config.toml
n_layer = 16
d_model = 576
n_head = 9
n_kv_head = 9
head_dim = 64
d_mlp = 2304
vocab_size = 8192
activation = "tanh_gelu"
norm = "layernorm"
norm_place = "pre"
norm_eps = 1e-05
positions = "learned"
qk_norm = false
attn_scale = 0.125
bias = "all"
tie_embeddings = false
parallel_block = false
init = "uniform"
init_std_qkv = 0.0296
init_std_o = 0.00523
init_std_up = 0.0296
init_std_down = 0.00261
optimizer = "soap_variant"
lr = 0.0039
beta1 = 0.95
beta2 = 0.95
weight_decay = 0.13
lr_head = 0.00997
grad_clip = 0.5
warmup_steps = 200
schedule = "wsd"
decay_fraction = 0.729
decay_shape = "linear"
final_lr_fraction = 0.02
batch_tokens = 262144
seq_len = 512
doc_mask = false
train_tokens = 814900000
steps = 3109
dataset = "wikipedia_en"
Each number is 128 + 24 x the weight over its row's rms, rounded and kept within 0 to 255. Layers, rows and columns count from 0. Numbers have three digits each. The size before them is the row's rms in percent of the matrix's.

# down: layer 10 MLP down (transposed), 2304x576, rms 0.123, rows 32-78, columns 0-63
# up: layer 10 MLP up, 2304x576, rms 0.112, rows 33-78, columns 0-63
down32 101:123093095116133128120107103163129125132160197159063129148093186113100108115132185106175125112153124124117131135099127127129175117110155136130094102129161102078132112109099197131166097176094072
up33 100:147141146125119128141140122111180101162133099132163108120127132157144112129140095149132166097143141091127147106118198148122126147160151158159142120091171110133145125116147185175136126178133123
down33 091:123133135114133104121117162118126176108121168121123095130130132127148122112155135144127134108109149159123105119158126172131146099132150132136119128136095103115108138166164117155107108109142087
up34 098:110115151142119149103133128124103142154106128161130075125138102142165164164112122141139144112148147144138118121185103133100123125159162143128135099111114174146123137126128102099087132151135156
down34 102:112133184085117116112139147110111114111174099129117197129178143134109148131128118145121092166142091100100115154114146130157106105148143171129138157182145168110148115148126121125135075114097139
up35 108:184129126122130127131103154116150114118159126078142102147127120108142129090127159140119154111160132142143134097109124176157100111107122081128153090132130125132110094149144142157149101149141118
down35 101:103158111140143138138128100125136111137121157139183175096146114137136167109170113110131131128130098140143151109135142146113132095112102154158121142129158105098104121134138167126098104156108110
up36 086:107176129099115135097121127117121171145116163148118122140130129121137098128106098107109112120121115148152148126158181129121108139140120101107114102145089129147124150108112119163124144107078162
down36 088:158122122109156114131091164114110151128096079136131157123140128123139129138135094111117137114144096150132119153151113133119109123108172123132077146130170135110135165145097131121157130146126152
up37 097:106118121166103134092174099152099136113132088103130153161156130138117138149121140086127194153117129168145101143123110125079173138166119106138117143108129079147105123140130122186152139172089149
down37 098:116123125143104084111134147130117128119072119121125142137115148149178159128113113154122111112132172105087128114132102132131131169117117137117180172120096175134133157157133137157148105109120138
up38 094:109102075132119173122120120123144109090143133140121129102124113080166089138123156155090143106144091151145134131128120159097126157117107142110137077104161156166177126161138101107124102142131157
down38 101:083108151178144083141113096136102117128058129131167143094142144090125148103144102114126140121129118071132136105132122108126092135139167120131135122161152094132157060128154110074137128118160116
up39 100:126161076129139138124081090169128131150179155116148109132147122113121116113144095122137137093105121155093136165126140122140115084149129133128135146101097114128136121095106098093117137148172160
down39 094:098127149135139118115156096083164138103116103106164140116119136119113139118109136151107160115126122139111132140116088106144151092122135119101093111078106079121152159136129145129078081139137118
up40 096:169126154150095113105151122148139181120108118125123121084102167135138122120114125148121121130110126136114114135144124128094124111136106152117131143085157115132148113121108120108138097176137129
down40 096:122132126118128111140110107155125115146132129144123126125145151137116108141155114120158147133140165096149100122110134112137183142143120146086111098123125142134148140142120142085109139124121109
up41 094:157142118124086094168156133164147139151160110135128097110155143112153100139143147126124164128157164142082141147141119129111134087121127138121133120167113161110156124128113121180099156156105109
down41 089:124126155171160091144122131072173139095108098154088149140135172122129091171111095130128079164131148168151116125126122111133136131124103110143139176091141137119125123156106138120163118129134158
up42 106:113152141128093143081110088127144150144120137092140172116155158107139080116128133103116104105117131131166129161136206147101148078162113088087128105125123152147115163148122119135155089112083099
down42 106:057132178121111131135127127131159159170152137132110102157110123112149174155137133148075117132158120158138155140101166136147167164124120126147090120148131085142148125130112140127145112072149113
up43 095:120121166110110156128112086129112111091144134133134133121144087163094127128125105180143153086117139149119157105120117166153122106126152159171145101172100169131134114126130109131122109108132132
down43 095:118115124133096129139127135114133136133158142124105145135127103153104100150146131122128093108138175112093111147126131120097101130142165159109162181105113126149072113124130129093183133144146112
up44 095:098124133103126095147163126136118073109152151142142154119145138115105128129157149107103118151170119140087092155113181169160170097116139124145129095087124135127127144137116140094140117116118133
down44 092:146141129144150084123108156152069159140156117141129143138145090130111147103122159139112135118130135137159151086077148121147088104136167136120157075152119112111138120132140131125135111133136140
up45 095:079129153093174122129142149094149194114129155141105125161134100153148144071155116132139144140103160121122091137130127093118111113140136114120119109137167111118150155140152095127135159163144138
down45 101:151134116150147144108087123133109083101129106109134116079137154096145151163143149095130106087145138134120142122104130103170133119119090136143152116126132155173112143095128149124145117139141129
up46 098:168133145139108154132114135106137148160124132120141149132129115123102129112142166148151166141127131168157101102118113107130149096105075118140059136133194071141134146081157100145156148119108114
down46 103:098131131135149083187110147116098154129163136118129128142152155097099152151102119149127106147096107107099113104146119118112147142099100093156092130112132115121146156116133137124119129148125143
up47 100:168166120129130120150145158124139122101117166142103138141128115159162131120118102119067122086098129103112109154104115106112106128156105142091121147116144152144122137104100111157159180141136126
down47 101:110107144120110159137125109128129151133054132075132132157139112106125104139135134152212156101107128125162133120139116131080115130083129134094133097092162131134132093147102127125141105113140103
up48 092:106111117096104152161152147134076135178079130101088130127114145157115094139164107115124135114130146171137131083126094145105156144131147107121135146131116114132130148108141134149171138159118128
down48 102:057138106144132084095144121124130119137100122104143169164147147143108159111092107134094091084084064125137154137109128118105175107152075147136083111169127153135160140118126116106117113133129130
up49 107:169132124150128132125168112147182146129071142105129120088121124104112121131114120163098096162122120166125125135143138102124117145125113127147138119159128104125145118110130130136120101150138109
down49 111:125127101130133129129131133086168105096112145118120127109155119133117131142131130123081137075150134127108130105134150122116133091134049052101105131106089105118140149089107111125145113198098080
up50 111:113113103139098121121104070133115100126138116118115151178167136124090112128151094143147146155125117174134137092142107158124116088137089116106108128139136141158119134140122155153098121125130114
down50 105:131121119138125143118114114108169138111098127096155151133153153133080144111169056138097068146139139123118116111057194129105149129135124115126133136107149138142177175130112149133137111151125102
up51 101:114126131114169129151098108145165127135131137093091043111121133155131139099123136140106127102065126115111096154131113108132124102129108111121178151132095140115153100132123110134121151150126126
down51 108:113100086112190117089120116095135065104152131135132132109114110114150175130098143123119060119115110143121082132135107116127114112137142138089121105108140126126098143102136145118135133121096152
up52 096:101117142126086152117100164131146166125134166164143144137130097150132097094136100160136183164124126144154141161103142132112113115097177128089130122122138118111134125108120146150141119103146125
down52 094:118107098138137153174135153125133114123116117169131112153144129112187124102120119142104083131171096133134146109127112131166141130144113105139076131133107121144102105166084115134156127142091096
up53 099:146115117133109130146124159151103077120117155119121142126147068089127116147169159095113111063137096151124114131109124091120188122135107137153101117134139143160104144103187172138177108155106139
down53 103:134137122103095145031146102104163113127097107108133154155140143108073104127135153132117137135138119162148126121141133151141112118158141152131162148131163147094105126091075164109173127075114129
up54 106:122107111144120136146117125118109171092150108102128114170161160140105151107145091127155176099121115123145140104144137129103161102142126170149124140107088092145148178132131111118080148133182105
down54 091:078117119122180142128110115124078129115116111134148123141108137109141134178176133083133117106095170123142153131162158164156152108169156108132106109174101112144120160106125137124092146123131141
up55 096:105146086135130155115135147143152150113110074082135122108133130134110119158149157095159086143154101102117106131141114128149130110166121116101145097113112150091103169141069122122128108101122128
down55 100:121145131096111059140093126149141127136131160105152136127105115058095126161109133121141136135124116151126140064186144133147132121111143145139157123096127116144082172164157125075121122087167105
up56 100:142130108119098115136066155120148164115119176129112125126102092141183158109115144148077153091120144110147130145115144123112117099102103132111102143134137123158106149166107141111108106127130117
down56 098:113114136138137130125148101087114100126128112149118125111180167118134159058196151097127181115150099121110132121131130149130094134123099144176142120137142120100135179133164149058138138119135110
up57 102:137128124136158091089143097157142109067103113116125143135105115158123134129148080140112120156107106123135121096150124098085129131118120129110174117110088139137131167200148108159114123139113117
down57 095:131121119082096185168125176100128126143083140164128127129120160094133116092101149127127121082094101130099113137120136124173102173115185163153127063138130180153114129121118090129115160145142135
up58 098:128152101140110089108106116118116154123128173161117125129146119112142124122113117118140165153090131150140128125102111129153137140167104145131158130126131143153118152134135138133127143131114190
down58 099:178065085130180154108117114116114084151157132079140114105154142121121105098109055127105141108112177136065115105174148134100129131069109147132143192108091139121129146120150130155126104107172126
up59 102:092080141155141091118093131130058156116118106132152112073128171184117168103147119140144118123133124130085127176079147148124143097118109182155151109126129140122132123128134151114162087136120152
down59 105:077157104102079118115208134076116115104121102158131134129093135125096125135115132075123117086142116155165137131112123144116097120149126119103123163118108164069141143119121144140156097145095121
up60 098:135140115134156097135097154165106149120141123131147134133143125151139120102146121132130103151124116146118127129097125124137131141148112117063131104123120134165113125109116174101159143077157179
down60 102:136155168129154128154117163119183128133156116134129151161140160124154088108128123126072102111108118095131162147115134135126159165137116150132116149072106177119111115143144151089090113145135121
up61 105:121136122123124137118111136133081107157103128130080131128121099127108106100143136104132135116119131138106150141147138060099111131157171167141122096133169105114149143093121116127150119106132083
down61 104:112158111105120132098092165122119144125111146142134129119085138130086105094149158122118125140091173137137128124153142119153116137147126171168107102125112192125143089141126136150128142139135128
up62 111:156114102168111116120102146106111159109137145164128180122139145142115123111105114093071142070157133169104129106101147152134134108101124118118100138120068141121153134145161130118153104133096115
down62 086:110108157109178099103126089132118165120099117150124173141127132161131150112148129092182137093140100109109149146114128134124127120145102122143126114135081139121095142120123081124147094150136084
up63 097:116108149122095146086142113141169114128133110126153136112168150123163142119120163098125124124102087165143137131123114109116146152122098116093132151122125129101180111099129135081140156119146138
down63 099:088134108169148163091169097108105099186162123097107134140119130170139151139091097134128106101136137136125087124128127148129159073126141120146105177168146084089095179129118137123159089141150141
up64 105:154105136145118114131152076126139126096139120166132157103125163121108129166103104109137110162114125130141095113144092134088100109151104158143112135151128137113163104134150103129155091113129141
down64 099:119093179147096123108164155090141144173166109119137118160110102147136140122149121114141159094109163121109133105140162117097152107067119133144124132136131117126144144115105114082124091110098128
up65 102:136120133113122137149116124142118150107137078174112102124138127117107112079127111121117097169111129137145167106149125100146139144123139145181137109115070159108124147102105094139065135130099143
down65 108:143148102124083155173114137109130138116151138151146126136121105146176151128133110179130115152150119136128135104120108145128117130145094146156065119123125144138117087154141089116130133134115125
up66 095:136165147161141101138144174149148164136093145150125138132132100121154123137168216106121103149143113108146124137136126113128092117142160093163157090158159143120135116117126101147130134124117172
down66 097:111126130118116137098132130158147174115133127074109162146136121141136123162128142092130094144145128095110103122148164103075159136125145128108112125156129110176162147128167108092119129104105127
up67 096:140151139159105118087167145132128181127115157132123159141168118111200142110134148184145158165117121107128104127159110130084181130155097108165159155108160118153124126143165095146144091173131088
down67 093:081103089113126115102118089135113122120118149129128100152118118160124115136126114116139091157108141115078109101096171191136105119114156162148127131104085122151181129128116120111136117091148105
up68 095:133133143130103093127131074136128126105115121113156126145140120166110090153159132077138170158074115159128134119173168141097109147139124130106156119115090131118132100118110095127158175126132149
down68 097:131172110126106078113124133166167106156115072139105129144158099075134179170175109101142149167108108125169128078119094115132161116143125154078175121097107167133134165115133080112115156133131129
up69 099:152136158159108123126144118138113148168147113142159110134184110102112121132127147139090170108186129154112171121122107134134159073131159110197112124143117124131166141143124124123160118138162143
down69 095:144144111137075113151134123153135129115121137113083118116179135136150110160087090156123160131135130124143119104114127126117138125130116101136179093111127119174106106117181121157108158125108138
up70 096:135137171132102095151131158147171118130137114106144135089146084094154111120136118111144075163173166151134128133155131151133131175136117124136163115158142136113113143166176122131097104151121131
down70 097:118083126114122136113180111100115138136123135116096130148147155124134134147095124127101107144088184135110137116134123109138115159131140124099091114155128120141114143139112133135104133103157138
up71 103:119173084126145105156129125145102144152137145135117109128163087178130147143140128118122159134169092151115101157138146118092107132120124128105117078113126141137156128157114119083135129159069135
down71 094:119082111086121090122141146149129127144164147120113153106142088129128133126144140134143144145126143147103097066144125146171100099083148104115168107125115146134095075135131118110119095158142139
up72 106:115130138083097091164122125173152083169130140095091061102158145135119152163125113133129073152091105125125111111064124129130156120118160163139126126151152131151125094111136154131170159136095118
down72 104:104125074126148103113135163067131158135130126155099076155146127122158064110131153131108127123126113113131183115125109158132099127148107153121162171176093133086147147166161141151111119119122135
up73 102:107152134136155146128120129098113119131130155127106099099145138125142125155168113139129106121132143137140110158131094124154142109114153161143136103084121101125108115130100098093121133149106091
down73 104:176125146114116145107149152113151128116085120152110137143133146110174110123108128115147131091073136165117127093105106166171133099148170127108130129071126168105145094113093090098105163131124130
up74 101:145121153097120128100083176096148100134110179135114124152115152142126114101123169135178106109133112120126127136099132075088157166151130149081116171153160120122129156115153135114162131155136045
down74 101:083130132091138136128120149116141110099161153112127135119088122106167116092121100154077114095123147103122134170103112145132150161112151130144126124100119136153092148130101122106089132151139132
up75 098:151132178109118122151166131103159127102145135128131156128173128204138162137093166139129158139146155156111103117130124146119143128126157138137132110142133111110179104146157169084100169113123169
down75 100:125110116110131136137132122117168097101086135141155122126125175169113135156156140141137188111136172061137105064128158112092146101134147155138122119121150093118123151133128098140112087117122143
up76 098:129106122154112137111095131124147095135176164137074177111110138146087149130138158174083115114134142111170124159151136109109136122133092109111124178174133158103116139138094157109068132043119154
down76 103:171137121130160091126124138087144169130113111091099103122098162140173143115099100109115162131100111108121138098155079140142120120106131123138149142097138198115111126120085139147114143116142145
up77 102:162133128093127075121120168099165108146138125121124158088090175131133106142131123104090173122093151135106143134122125104130108133156112133159108136100111151129165080130162122142161125134089142
down77 105:076159128132182128132099154134121150129124082153126179114103133134142133140141094141081082116127125096105153111083140154118158168112108146115104110133097114155123126092170122147144114132161071
up78 101:109085112138069105105111131151119144116135104071097176108144112137100061127151135143142116137121139107144167150112126138133110130106128134152103137111135124157132157095130138109123151082152117
down78 104:138109155094124121128130130102115167124130110125089158133081074095135117145126164074117128135137112135213101122161131161095103120125152081159120090130144133151115132097148141113129094142142165